config.toml
n_layer = 16
head_dim = 32
activation = "tanh_gelu"
norm_eps = 1e-05
tie_embeddings = true
optimizer = "muon_variant"
dataset = "wikipedia_en"
Each number is 128 + 32 x the weight over the matrix's rms, rounded and kept within 0 to 255. Layers, rows and columns count from 0. Numbers have three digits each.

# q: layer 6 attention query, 384x384, rms 0.0765, rows 202-287, columns 256-287
# k: layer 6 attention key, 384x384, rms 0.0745, rows 202-287, columns 256-287
# v: layer 6 attention value, 384x384, rms 0.0732, rows 192-285, columns 256-287
# o: layer 6 attention output (transposed), 384x384, rms 0.0574, rows 192-285, columns 256-287
q202:118084073141146188132129184121130099084108141158115155136166106067178139079122154194158079101096
k202:093142141184113126121050142130143101084148115127081121150098115095141076119140111173051088137105
q203:154146165104085083164105095108116082043083067085109163153133118119122121155143193144080168095120
k203:171151123120135104161149092113149098121130096108090162146189121112122116106094139116149094173137
q204:085142160095123144130109116126227100094122202127111171121147116194133120054096131159116088159082
k204:115125070086130123054112149110190152128128171079080105127110090157137124130153155157133164122117
q205:135099121166166126123133160167169183134098122121114181094113149115115133109079143123190131133156
k205:165112154139162177135144102100092110086206086115134059090140155109131106141087125088099139107139
q206:173117168129105058157161118113114159131140123131090185139128115158184130125105140090147112082171
k206:120097185127123168134171174116145141145107092068138186122079074090173093060095133125099113095121
q207:077166128149119173183119094091148110072146128137094149143140165142116038182143120190123107079169
k207:132157172167180199170115146168096106119153148093120204111128142077176106115082112114125099125168
q208:098136172091126137143128147106084194158131119124118112118092147130143141137155188108097094155095
k208:091132079176141159189136140128144147128082148173097126131148161091112140122159156066146132106138
q209:139129171172135181117098074121166168132136143065109181168138129081167175099091123163090109128168
k209:125189139118109129144122149105134134082143129111236138131158133208098157069040118161115138182169
q210:063132180094124139097137119147138164177181085143129150074144172109126146134114146133169142137120
k210:086148099136153127178207139111153114114140136110135033168183097145119181108150129169100140119138
q211:064144160128162109138119165181180135116095174099067087146128126084112123164105129165139121111132
k211:128124150168093100136116147157146091076067101098099090199166130082167112127092147170121144128132
q212:125113143117172095183131094115091118127121114091091118114149097135103118128086094134138093120135
k212:104095142118079132119159158127090096116108147129121141163152124159094160136122106096139155201125
q213:135108126132143118091116118135069155057115085118200152173098052092146156138115106133163158182099
k213:169151153138105143111127114108142180128130150185160163087078094103125168133124121138066093118111
q214:188143140169173124133140123125137120125139137131171119143123134138147102139214167126123134101135
k214:138116119153170163133131153141084104139153171124145144116098171151161066162130125142151110143119
q215:097161099158096137125147119112109116130181176124117106118137144076121214181103130122126104081118
k215:121125186151136085096089094053157162107137154058139149075126135145112152131165185102095143175162
q216:058101170136135147132064117170129095096160097099117100094069174142074143049170117129076089113110
k216:151150141152118156087102124128091136096127130074126240093122127194078155144125154116164144091112
q217:134137112070081093173163116035119092135185133094123113154075167138079114132089169113145113153094
k217:125148165114169122114166150093165126102135153112123121111119084139112157110133085039123110102070
q218:133140097153099203182100167123118132120111212103131089141179087080093138179126100193063102116108
k218:140177105152130152159143099160080116160112069103147166106126084101133061131077105117124158105115
q219:150077127131136162131136088148189111141099095095132111133132137094090123140140083048082166107158
k219:113122130138118113160144130108119112167137105086166113149107072129126114101126135115160087079144
q220:108130132141101198106098096079137156097138158177107154148122141125150118110143127164186103154123
k220:124125134153088096159113091106112144128147129115075163076087094108144155062116076206184173128132
q221:173177111137160104154174089117095135115145110102131143118159126113059088135131172126131184172110
k221:140160080112129138188074122081123134146160098025106116129165076157170152136130104063158138126143
q222:133104125101126165126157151106089104116127142111176147153108087099146092149086096128132121102105
k222:078109169115078181099151119114174153088044148066154148126131051142136130162103167113151081132125
q223:153127136162069120118145118097128125120122147179129169146137167114130119120116109172165142095155
k223:102105069126128059129151131162184109104172129117110168176118168065090084110144045139187134039143
v192:100105124133176072076143141095141132196098181096082119128107160140131129079149122093157123119107
o192:159129155083130172129127141085102099106115068147065116125189134116165087155122135114108111140130
v193:151163121139074109074132098079148107101139107095117104143113128090183093146101085144160188100138
o193:138167067110100105139136106153107116139083088114162198140051118177107107111117165141127145146115
v194:185107130120127123113165098118135194155125153101129113206125177189117075125167165096202124143163
o194:134132125172144145117073134129110096181122074130191134132154148130204155164102111115056137129110
v195:101178152074148115128167127133143114132186143170108101105107166103125086159159140142083116119100
o195:209116095138113110119135110102114176134132110104164123110100135172086171078125143178172155180102
v196:162124118133138102124111156125106101092123143132096140163219140152145105118171147128117095109142
o196:100079157107145131091168193125132126111124092181178120135080138079124077164092109079148132093145
v197:168160174130092174172158158173115089143103107113107131124102217146158131090082143192116117131148
o197:125161144172122182112097080109146173130182174136130084147118017134106104124199087142170139113149
v198:127160090149133116169143168053092090121126087097178142137111174117153114147149169152186116133118
o198:126148167152149134088144144177174139140192082091079146093091081124113136151074123125123142143129
v199:125122102126141139090083142150108147112130154130067137145148130105173136187115183090112132126188
o199:159115206117133135145185125103132107142127093145172155151118108153120150080118118174144125136117
v200:122107109074151083107149095126084104149139125130148120108132133145192092114129113131115131099093
o200:169129100172128113136131140125201159060113098110106125158113152117153109163135180105130107130166
v201:127141182060123130142091112106074128096101076127118148130088166174193159120148168122114102134115
o201:091152106166154177165122140105131124162136141158118121074165110112088171158151079131130107145072
v202:089109156154123139083165120127094144106135128075136165129162164160168118066131151174087150177153
o202:140150083046179108127076114120180149158150162138137127114105096151114142114087153204088119107134
v203:108172111088120162110151163085173097083168102133167113105115162130130188131151118134109150157130
o203:125125150164156101128153078199129129171153148100142129113202155123151125155090111091178134061109
v204:077173104099078169163147076087148068160163118171113172141137045111109087075149176136165089112103
o204:150074122156156173149070067135135148080136132138106126140084132119207147157094068133116135143108
v205:172133143055172160106135120149175153153127118099088125129134118129158137108159120140134098144069
o205:238156178134091095115120141090106146177152145110161089093123144109149150134119128180122135146172
v206:165154068164122123110155155143099025126135066139148189123137194108131163112137142115188135089112
o206:075068119124151096158078142116098163108119161166043090142129051125096089143112137102069116137108
v207:087130127150128080099125103097179083108157104140131172138121140141146146136153132050121155053148
o207:191074118144167126110139101155108168163105088096124059095148108104084136182096213134139128155132
v208:141176118161141126157084131182118127120137099112067127159129119127152099129182126118081117126076
o208:156056125105140135157142091092117133114147186124083124097196089154130120132144126189140105102108
v209:115101163113131112086140133149143120149071118047163144088129114116163095116117197147122181142112
o209:091151130193098146097184136107178103098175097132083119133109174146048144155222098088108120145090
v210:178149110129184066137151143082173180113137196126132143126149146102129172174108143121156103113168
o210:110124145084080132098128049144073064110085086191146120141096125093144128141127112129068143112105
v211:169142138187105132145110148136141129101116171146117175126136092161177131131143123167160083117144
o211:095143186110098145115159139129136096177122123091093145141140155119097158121154171164129128144114
v212:174096119142092121126079157128136106159123098154123102139100102107125191113113149095161165176163
o212:104130168108148142070114090165119169106103175123137201171162136098143055125119115143081089104093
v213:082087132108243107122092148123130190146138088116147123106128103106133090141189161136113121089119
o213:207075097082122148132129138088149098132139139114130142140172109166125099140142152128129113093108
v214:196183183132099106149098072129158107050136075161119074103139125183118132135142150138109155169137
o214:112074105152131148085129117131183100197136114116217213111121088114111119100144123093110132117148
v215:121155125111177129162119091150129186176138085122131106126135147105084116079130173106175182107143
o215:104133113143158128055128128045131125102133092123143152113067129164136140201121118188104093153128
v216:119141111140093182116117132160138124122178134112216087114148115134105096136158126102129176148134
o216:151159151093144106147102149127165126150124118153133173098095124129129097148137109162155188113110
v217:114146126129043134159146097165079126123101145130118078084126200164159104103094157126117107122155
o217:143087069166117134087142139097116117140113155124108155082105089095120118075148104119161179155138
v218:074126161147172134077112118125071097073078065174121126161127050132149166170209128124101118163115
o218:120140091125116103149089141140184086159094146153084147148161149149118082137082154093136126158117
v219:124147163073071124167166142139159146118102169079126175118158162090144166081141053161172171137081
o219:098129162162153117143130107120114219133182100141161096108115136101096134131117162125114140117206
v220:087067106168129175150161163113090124094156124106128102152095156130157128128096089195122197146107
o220:166154191112100075138126088134160108128101159131110155145160140116126102103141200108149120104073
v221:154144197143131171143172080176147119149148078116155128139089118174146140144132121130165126121161
o221:118149109107128104098087131125085141176142143116093138137127168135154157096145134159119163179110
v222:199155157117132184119146173143097154126120140121124155160145132170154088117131101158160152066132
o222:126167181128060121154107102096159078143131173076111068098152145201178187115141159126129114163106
v223:111157085058111161077112112128134078132179105143187099154089125027080061153139105167105135141131
o223:148113168142159114153116040109118158108102142135055167121065134143149143088116139114163145088128
q224:141173082117147170172128165056152155079131145130158108040118156113129115107147127083145088148170
k224:162119086108136124098126140087068090166172085149152108122134154157148136115111158182184151137114
q225:124061057107147159165114182138167050152173155159146118164077131126157098115097178151107102129179
k225:164097128132189140148132160143111162110142143147125099169104100177104133123100130206087169118194
q226:122153117112087146166117160089117094163109137154133186074061141142104143153102124162100116112125
k226:109135155091155092141120085060168111151134128188139146110147087119108116117099167146144141166063
q227:125123126121153125133131114160131116135094188130091149145126146153133102220178111127181049114117
k227:158151109148109125149131155147145128111130147115125140122127074126156151158108198169100149097100
q228:159124127114127149121164151104155146084125155122128150154122122145135127082159112152177128150177
k228:138132119131155167111134117140088141119121146145128161087156145085103110122123127164122077107077
q229:184150139159151144114171150086153123143134066163132052122150114186158147133141119140135115132148
k229:129126078132203114160031114135092069156120140128188039126104117110182144117107172167144101108084
q230:140137092117170170100138170152149119149142100078092141157130140107111109126105094112104132144098
k230:144102119124114111085124121107125138114138135113061189158157124140131172130143121132062152152099
q231:165093147072153117131124102153186136082144096092133150124137121101196190138200089112139213099128
k231:182139167139147161121046124157130152069123139129125110146142120076137143091143158116084200156101
q232:128141057186140168154137087133158130152150116102102145099118085145173109108185131157094113110201
k232:141137139145107118150077169100155120042111140135164181117123152056098119088164124140200150111128
q233:087145088092136103091104136128122099099176141127158176169140092084054115164150110109181078153148
k233:130113136142129126115113121091110132066161118103110106139083166152116108127121157160065116172194
q234:146114067132128084139119171086138137112173170205121137099080121155195135118141192161109088163175
k234:153164163091130125147095172154196117100138155147131171169217147161145174138113141098068102153150
q235:098133036189154177150068152113213149127149092170133148101118095150200162144125131148173154138157
k235:128143068178057108140106119108152140113178182138110098084140162165112234177197166193148167108105
q236:137106188079045104142170092047079112160096131135154118150143095121186149138083122165142127168071
k236:127147177089179142114126111113137075100058147099130082112100083110170139125122087137104092135126
q237:105170149132119122157118103039123085139111126168154189120137085128150129155103165129142079112131
k237:108156107117118121094115076169152124107127116203128143132153116132122129107134072138155111132164
q238:106109112127110115123147144100143151083126124091167127062117110123107106129110158146116106088146
k238:186157095151150193054179152185202136137143062152110114160052111103119168116130088145144070104169
q239:188106118113148198115074161116149117098150112144078128139089158084131091132098132160095175085152
k239:142139134087141120149098114123097155155050106116122126092086148079085124109140101122174100124146
q240:195132180139112136143151145105071101175147104131133123136097141093145107119113139105143162132072
k240:099138166100179124124139142087084122088122087108120158072101146105130155132105099090189112103097
q241:110168145161166115136125171150114121197138139120132094065152176146171096133134107146107115138118
k241:117167125071154151134171180146158117141142109153095181125110097135144143103155139100110118112070
q242:135153121145096134116159178102172144153132113132169120054102063115143089181103087190115106117168
k242:086189146152115159121179178162179101139044114082156217076136130133153108198130134116050114170150
q243:144118109169142159153153112060148071135089090110109122140078107202123122094122134118079091133096
k243:141103139131082144142103145124135176083105069129147129143090076114119136136107123118092086080124
q244:189121131156121106110182048159107116090158159154112124121123052182114128145179110099114146070138
k244:130188133174098066090163178131138114112140156124108166129131083144166144112102104151166187144118
q245:086118189095101136079186073075114113134060130142108104144107140069055134136117159161143166136121
k245:143119114181163104120198106116033104151125157115137133138113124097127139077142131117146182127137
q246:134070112179117106142071083150144132081155105088172128096088159125113177115142148089185090128146
k246:139127168119155134163115139160134116104178139166070168149109114187091101156128203094087100090096
q247:111137106137172157166114137135153065093101147165147156103118091135106162071112131122130148081179
k247:126126097106108105112135169159127126132140155109126102121159075154103142139133089223173147109113
q248:142151135138112064070119086122131128169115128127157130111136125132149078112131156119179154097124
k248:131108119147186132089130102072171095182060127116151176143111116030165071145182139132115113089159
q249:069140077188131195133102128137163099111117109121139135151144144160081132185113145011121143100191
k249:109069110117110144118134149145137173052177071138084137116088173140076166123122149119069147090148
q250:130105137100144145127117121137087083183083205123146117154185128125072083102109064151127135103151
k250:117159152115136139104201171175142107165165165107110150060114086160138134111137104126101095099117
q251:198081136137131121080137116057109122106053156081072097133090133109143123144096121126122111154090
k251:067139122176106120126155151110110135141125133160119150088092148101076132136163093138139104147144
q252:127162110128114089104174143118095161123128130175118184144120164121133092055152133109124142144111
k252:063133151132111118064109104145162119201156117132066067084117142095154077090132146119122127118131
q253:146159178141176106153152125103152158169146123205108148139101123137110123129159082103042141153116
k253:161082132162167073158119138140158173138130133141136107168093153096117125129116109101111107108150
q254:178107092159159137107123100144172116119114188081065165164047127150117139194140065093111167126157
k254:176140170160124141126075107122085129130100123154103182154119095082086091139087164150115111108094
q255:087129128180119153204094191204160138119152130134183112138103135142173125101129141149120106160103
k255:104140063152129087132128163055111193107117113186153059146140108172093162145154159147163106114138
v224:178183080171170095149113141156094161089156068143106118148142150094127153143116189120176178141111
o224:102166139122078102117126200143126145146132144121159111082139088142070143039143093158144136161169
v225:048116171101171180163134217131130087139092145143118125135121167091121122141148127085118173089123
o225:125152069175067098113070153152120124101137106105073131110157107112131141142140122148195104175177
v226:114166203162127078134053136091076187095106089182149122146138123072171095157124103096120072136157
o226:126067135104166131086144092070154143166159159100176128099109159136136129089110122080131139201086
v227:136097112121180101082161127169108101210124135136152141177097129147098120115121139181108165107087
o227:124135140106130152116137100120140125099152189146099106123139163121155095099101139133176140091074
v228:119182129161155115155079053110083117151105182193152115148036115089134113195123139097128108166154
o228:118121118070102111136136151114147098136168177161186114115145149118117078116072141134155137131113
v229:103110138076132172106165097111042144137133149146089130080070131141093108146132132148150177100167
o229:181118122136088120154132112134140138110108170124124091167111100133165129114085163121112120110150
v230:142131113138117089080117107103104057144122186125166146134148149097143167129146113091145084144107
o230:111149141116133183081180070085107201135072065065112086104139154164074103139117111139157146137149
v231:148147130195111174163136126111065095142116106127118157083041186101122105171081181066117112115126
o231:174127163096142144059138218115125172130094178139140138141161124132120075203045127108077084154144
v232:155060121040174128070161118110061161133144172180162112111065075136118186065088191127172092192143
o232:110133119129099146077125069143127108100072101096135142166156205094135173131082147097148159123179
v233:139205133203081091194105115152130193046140232101142194045132090054128110138116110100135152143127
o233:092138122134136131134108158113144158176142095130167100144174142203118118137102179170147107123079
v234:146134070112061110107167111141140151162125169143081049090111129115103167109101076144070109125095
o234:104135190160143152137127097173124169137122099156098123087110139115080095103101176103148207140088
v235:164204165051156181138097110182074162047167112123146143144146131106099126148090151117172107206218
o235:116112173146144100135171129117160149134128108105145121063191105174137139139137117082145137149156
v236:084096170135106117154075111140152143166137116095153113146135120155163125110114151237172168118159
o236:112136101109187087136170142145102089120113116130134130180146121141101142108075143113122125144105
v237:135108086081105090094126130188150172088107152128125115083184077155084184149167157178121096147114
o237:160112172092134119182120102119123109145119165153108057173110213101132108089127122066103180083132
v238:116141143130146121098100177150131157121076157107110040119152153122104111113125154115143164155138
o238:103132109154113197135128132130136126120152090153144055186091199117124164123134133111087097122149
v239:112081119053164062142186169149170122215212150128137084214143109157214100086126130134118088162092
o239:116199117137088115082135122134139158153117136102115133178149204120057150149145147119090255130100
v240:180127076095110130114101097074076083139101080114155104120194141090140103159085114117124128141102
o240:146131163179137156088133101172164141137131138124096123196071184139146139133180089134096141173102
v241:100098070145156158183122146159102086087084115133177107132117141118161141090148122081133107083145
o241:127166146122090167156105124122146119122100089092156156132127088096170130189138138145112126114121
v242:113142131077189048156162065079147130189139050120075057122151137169125115165151066094129165163157
o242:191068090148117158125139155165117129136145178176094064172110145089110133168120163143191100130111
v243:166187108089095188118127078140151143132095032068150159239168134112162081136102191106169071122175
o243:138106137169131104113123175110142081124119129087156090064106021106173131126145099154134172138135
v244:170135146094132083056170076150148068099097173132154182189164144122119149120100110118101038120085
o244:147134097149090202144170109139124110154108106145133174111113126157154095163143138153107136161175
v245:091142102118080133128128084159146140108114128142105138158098099152103121160080145171127152071145
o245:059136147117150103150120185073169073112099043128093120111150121049135127099096183106149090110122
v246:146180132129160067164136135152176151143172108069103156162111156140146117122149158053181171116026
o246:164151084141126140083139123094055174182149126133094096111071098148162125175116192173165122096177
v247:055189092106089093147126144088150130132168051165097168107080150181095062124105147133138192170121
o247:065127174072144138086139172145108126110081112155145122162114168123148103104120150108096110139141
v248:079163109121143147148116094189179115116141124136149079110123104140170127146178153175107123111159
o248:102078127096139047126156110117095136170149170105156112173127107045083135164105118074165175182123
v249:169130124158083148187101087119160179120222168094146151151045125086114131104129179141122138142150
o249:098058106145152105123183124130124118130117169186145116096137152146104125085119155072109119105141
v250:155146139073131129145117119111096176103091124133122148082125110093115071098107061120159130034122
o250:117114153163126136135091139169174074068164088134098096167112057113147100131092181188077118158114
v251:129109153176149114119109111130167101149100104133170193121172133211087168133118122164107143123177
o251:149150097152075142143098135198172134091142089217130042099200093054146048090165111155125177093139
v252:131158126113117085205171101180175141121125102157130161084066101094095133126146143106102074127101
o252:148133096087196131135109154123106134201156100144139150183174165113155166125114171088224134135154
v253:115120142187118098112075102132086110090101094086134168136175106083145099139110178157134153168143
o253:147077148147146103171155127141125105162124207116123114142148068093136164158119179121093177125095
v254:095145142172188139051115097098106159139170000112092136132100175066137168128114152079105094120101
o254:160107113156072135111151155113125155192093183183132112117174130183136156185119105104187109138133
v255:107121150098110072133129110138126111088067116118115117109149094154127134208118059192152091139075
o255:149107123069125120100109100101154137129157167076086115140111077119153121124122171116146126133158
q256:103158151170120148096127164100099114154164172120138118139132122153142114119115108108118117173072
k256:121109155126088157125105165112143067143167135120168151136159134131140127102094090145065132095105
q257:170138111132061109121127087204097157125098152150142115117133108116093156194085118074123170093157
k257:204194125117189089107178000052121118110145104110133072083164124133127103174133097130113165119164
q258:038152158167086069168173116149087078134082089143075106167109141127148141139144145131170161127115
k258:066131126095180182084154141143114115106118102128106151079139161109075107170054155086140127132121
q259:091173176179161101103091051098128138214149188145159100092077166166079091138154130106120159142172
k259:127151172150160122125100141100157153186142076137107087106154120107120137064133132131146131154167
q260:090175087153116082168112106146166130128121132089141104180126163186072148164077098139123123091104
k260:073187147125086105140128164116083100079155104093180113174138137144062137140112108106129144135152
q261:124126076140135115064169144139158178145171187104134122148183129134037100134140149049094129089156
k261:155168151129138129100161115150124113097092140094168129145136094169126095136059117037100066102133
q262:115138128132121122156114080195171106114140088093145117145100173161122134151148117121115111156077
k262:084116142123156170140127093216139157144125073118186108173111144102128076133134052167157130116121
q263:120064114131109130154135123203110173097078185104093116139112100162087148124130158120102105219118
k263:101173129110118168111131127151150134163130122124170133134108114153124099150140135208100178195116
q264:145162113103061100144096077111144100178120152162144116132084137165162091080185160132094114140146
k264:197093084155095118169125144148147106173087125140110092115100098122225137054173143086147165108077
q265:158022161181122140121182085085189182085108114186126127122052149104128162120098150097127164161109
k265:155179184163113183132109130122133074092085212142078160150087095133128161090111126141155106085161
q266:215124093157192083132125114121168123112149151132136129076066139104122110117149105148164196085153
k266:126167153105148127102116160096093132135080168153127158113103119171115116111095168116147123135143
q267:125164102134141123120119088107167086122122158095055107112158124125072120087077166139115107123067
k267:114111156180145138107147122113149136120087092110118173142112151154096156159086157121164132156144
q268:138151096132030083091170102111116146147105137140146133177092149128088118075131127172192115102097
k268:128128141140071108090108084116142112127136132127144171136142118144132122126121127162147140116132
q269:179114144144097201129149140172170136122104122170145090173114140171125145210132115168129131125187
k269:130127101198160170190167137092141092118145055174113193169088177114117127169177144154143178112144
q270:119138080107150111145147167105114163113122088168068101211143122140145139191174143117162163138201
k270:162070134155089111125162113148056123132158109134170111162100140157099127183112061118111129154175
q271:062126170099077138105150040149132107122188125124117116167122042164134129122112128149127087153078
k271:123106147106189141116106123088187139136147038108175077183067101052202101106153121096131075121092
q272:099165115087149119142106111122131125095101103111114083168103141127174175141074182172167144134142
k272:162127154132135148124106176157156158097169115167095157133158132142090096162104125125138111136107
q273:078112140111098091093117161144096103161127150113217145160131110143151155137137107150148041158122
k273:137137105126111057113125105164161133136168092140135125144169155133089107119108153113204099181113
q274:127203156111153143139100117077138118122170145159127097090080082108122140126151122119103086131162
k274:164105180150137140142136144118071104081182128158194131081115018086111125141106095158153142128120
q275:138149178157117102068120135123134127143118143125123119146099107082130143120117135137087037146137
k275:157089115116133111078102186139108151162125195110166123119023146101101180157135172151139133176159
q276:144078134119141083117164155139065131133163180165148086096157125067131114105164133141138169147093
k276:139110099156134131096181165155097055151126157076114108080156095111176104108110147150155160103133
q277:110144065095138220076168120132128101182090126155064085182111136147114134149101113110171109126170
k277:099129090137134149216127138149123098160110139102108121161125148095102098145104145141172105154126
q278:189094126116106118137152149131164145145162134135136085179163175127112162088109142122151167124091
k278:164122133126160128117145094095101127136131113112162191144169170150100129106176131091143140116087
q279:111160118170090106124130110154167140093194153124118134163167143133179062131139172132188143087100
k279:076092141105101139114194086188104145116136106118133149131105157137162122106108119134109127071102
q280:184070106122152141192138151150151092142149093125130129155122074144144178098167105052171140137198
k280:150095141083157089138136119146115125139121156119139139158146140139124062158095150150083115121117
q281:124087078138134141112112123144102159124102064181146128110124184119165159137144067119114150163100
k281:167154146193163151174194135060105149097186157190123144112093109103066163167171113164137147121124
q282:089111162151080148197130112145107131128102115128166102082078112146133171133125148112137094216049
k282:130086152185088122078083130117123209142105130150158137121161115077145112137118191123110091174105
q283:116165112096110128130156093148080188174184125137107131130107100082100100102114158129172203137117
k283:126086126166160184061156040121171128163170195112149130086129117125129116136153116111113096094153
q284:169187189084104073126146108065163072175108158129090179105087108119155136201152135149100119091078
k284:158137134094129140119164093119160194105127126141104200090207104113182135130110108117188182152136
q285:131152123144103141167115183106044063170104128196169124185076097130065113180144176175154128138111
k285:070130103097128156118090099121085081209154150146130120119110209145083162172099201173073119180107
q286:119161153087149152052093091138135174164071130118120175143127169083057102090090136125144170173117
k286:151160149040077176155180082074132106173131171123169153104130157068098083106109077103076131178148
q287:067120133106109102091129157132109151148090136197172086066126119115133158114115154136129102114139
k287:157093084143096119071113108117086155143097134144164103126142111128138096138162167104092195078094
v256:143126141115115160129097159182112126179163112124112077084163141104154084095124125163089097115126
o256:098059084186153139118135085069160112111151132143141199146116098145142173171184113120151142117154
v257:053146116107083099058140144122138149137147190076108132149184163095098132169186128140120148132149
o257:163126073143189128157149165203150123167149101138165096145147143232149140093127133132112138150109
v258:139101112181114150165075146112111089129122180114159128135075088070150120155160117204154106104175
o258:066121107108164098097156097118105140100087083162099109087134160175170176117073091099139149140142
v259:089083183146075125151132119146149117036096080149170175157148172136150182117088128129151151170131
o259:163145099129149130086102157091142111159136182186120121057163144142192104138119153131158097126109
v260:161153168128142059120167161121061148127175120129144104161158126071234100149126137141045137144088
o260:142078125085170101136171106067129124136091160092108183135106136138061192171152155109135161149119
v261:150105097156124195033120093145161155128149143134124102099144168174182124144157073129137119106097
o261:096130125176087192134102134134121113112054144157098157114134062106113121102048148126133116152136
v262:176092133147135129104129118163073184094114168138164140164174136119143123149156169053137146083164
o262:124162153081114082117094142118139069088076163142120161136079084127161146050073156198145111144086
v263:067189213143082059160186129140169051131122137103178128108128224129097152128136129099072187141133
o263:105146117119175079099087102132122208178182108159081125141152108178186158095056122118117120101107
v264:090095150129108191104158159116147100146125148159120114099169131158165122152175133168128161145115
o264:106161127140122103107098088088091160158165148159105106142082153126144134060169141110145138099148
v265:109082114141057127091057150102116100142092119126080082121134154200136124177129130125138134104158
o265:180107084148212147197116133095149144185188160118139159088129133080084128080079090117109147130097
v266:159121055069183169124115143081112095165136109138095177108151124160124185150105158063141122165163
o266:111117134192142172089163101167108087132134170109132154124050202133092056118104152177130166067124
v267:124077139132106175153120173173118131119164106153132099057153102145123160232075121125106164139146
o267:139186105087129030154107141082139127142116078095102146140105144096176180093150112138137139149114
v268:123085055106148135135053147161154105107104174102123072162129174102126097147140198113134168035070
o268:126156132165097161162130123118126169083138069086130152066064065159109188140154073179154154153179
v269:105077119111142132145144089160150137114102140148055092098123203122105159142185116135117111140141
o269:155068176170096082138152147110164175145108183107152106129139056118169144104071128125138124127097
v270:177096097152176111103159165111101083129103166102083075122129114134135183109193117141120086127097
o270:108116123105095157074148058149076180195106097146154130144063138148125174113081136051135110103110
v271:162062164125065114158051184128144101092107144113157162094112104096140122107118092144111098088157
o271:110117099152172121119116106092117116133126148135138110167155185157163130095130124159112162148094
v272:064078113143143116134095101067113108146152140169091140157136097091126208115125076164156081061119
o272:132117094100090139152121144117143169129059126106188103161141174141120097150141173145150143164118
v273:130166113206119071125152138149084144167170082082150121110140180137097168148070107091079096133054
o273:073132176096137145178118063068111127102072161187118155180135133137096148129081163122115138142158
v274:124124162143132115205132134143089146128099113117131111144118124068088156084130116073061126108118
o274:138170152195133115090154140084164158161131149117167131111158129236085111197117159119100126118080
v275:114076085121141162158167162124202117222184141106178108131163137118077111160193189119167177138137
o275:156231109100104136133146107111138122090085028118071126088077127137120096096094134128112164069167
v276:154079166161134097141171114102145113140132117136094038122078116146125111126204098165145126203142
o276:131119133103138167121131146064153102169176142107087152067165142104175066118077173086148105121157
v277:158107139080119188096133129098150104130154143093218102146126130144196087116192099125131164079198
o277:108198088092094076151188073142152123133167096164157194102135085163039167160134141108118119112111
v278:128140180176074151109059161140161118124156088165157122106104111043213176061147143097162158153076
o278:139134111093164134111156139064126112121188140086076162145173125112087042152065158135081164094160
v279:155171112127160116069118145119117124153153102115161157220150085190134139135164157135096118127156
o279:160131165163124084113162103150181076023105080087113083097128131052110109093051097074145084142134
v280:161136119161110158145076116110169119070099140118130145134118110121185149108177116119135178121184
o280:112116155144147121118119088126119069124180187106089156092117110118075101085101158106168105121167
v281:127128161142123147130139103167118153121114168113086148096191094102126143171107140189151139120099
o281:146135135111203084142126117082108118148148103133156092147127168097104170125167127097109100161140
v282:110105094150069183195112121169149135145142155106083117090121173147128120122156139158154098170127
o282:118152082157160153106171119173136162081147129133123117116165117156142127152123143146116155130166
v283:124130144114174133140120139146135112093070103060129067159131098097127187078106155173149093108110
o283:155134094143115119119100122150141150142135085179151111110158142132138111182152136131176106159154
v284:153164179181136162170127116094096118140129145087160159105141105157123165131134157113118138141151
o284:097091105135127104113105153148124096154105126151103110134082108063141078160137156103149151174121
v285:113103151117117188057182163130176187179103109081142170122178116078163100106062113137104088188091
o285:129119117132179087131073139099112106099107160175125094183132120184115185119140149126155062105183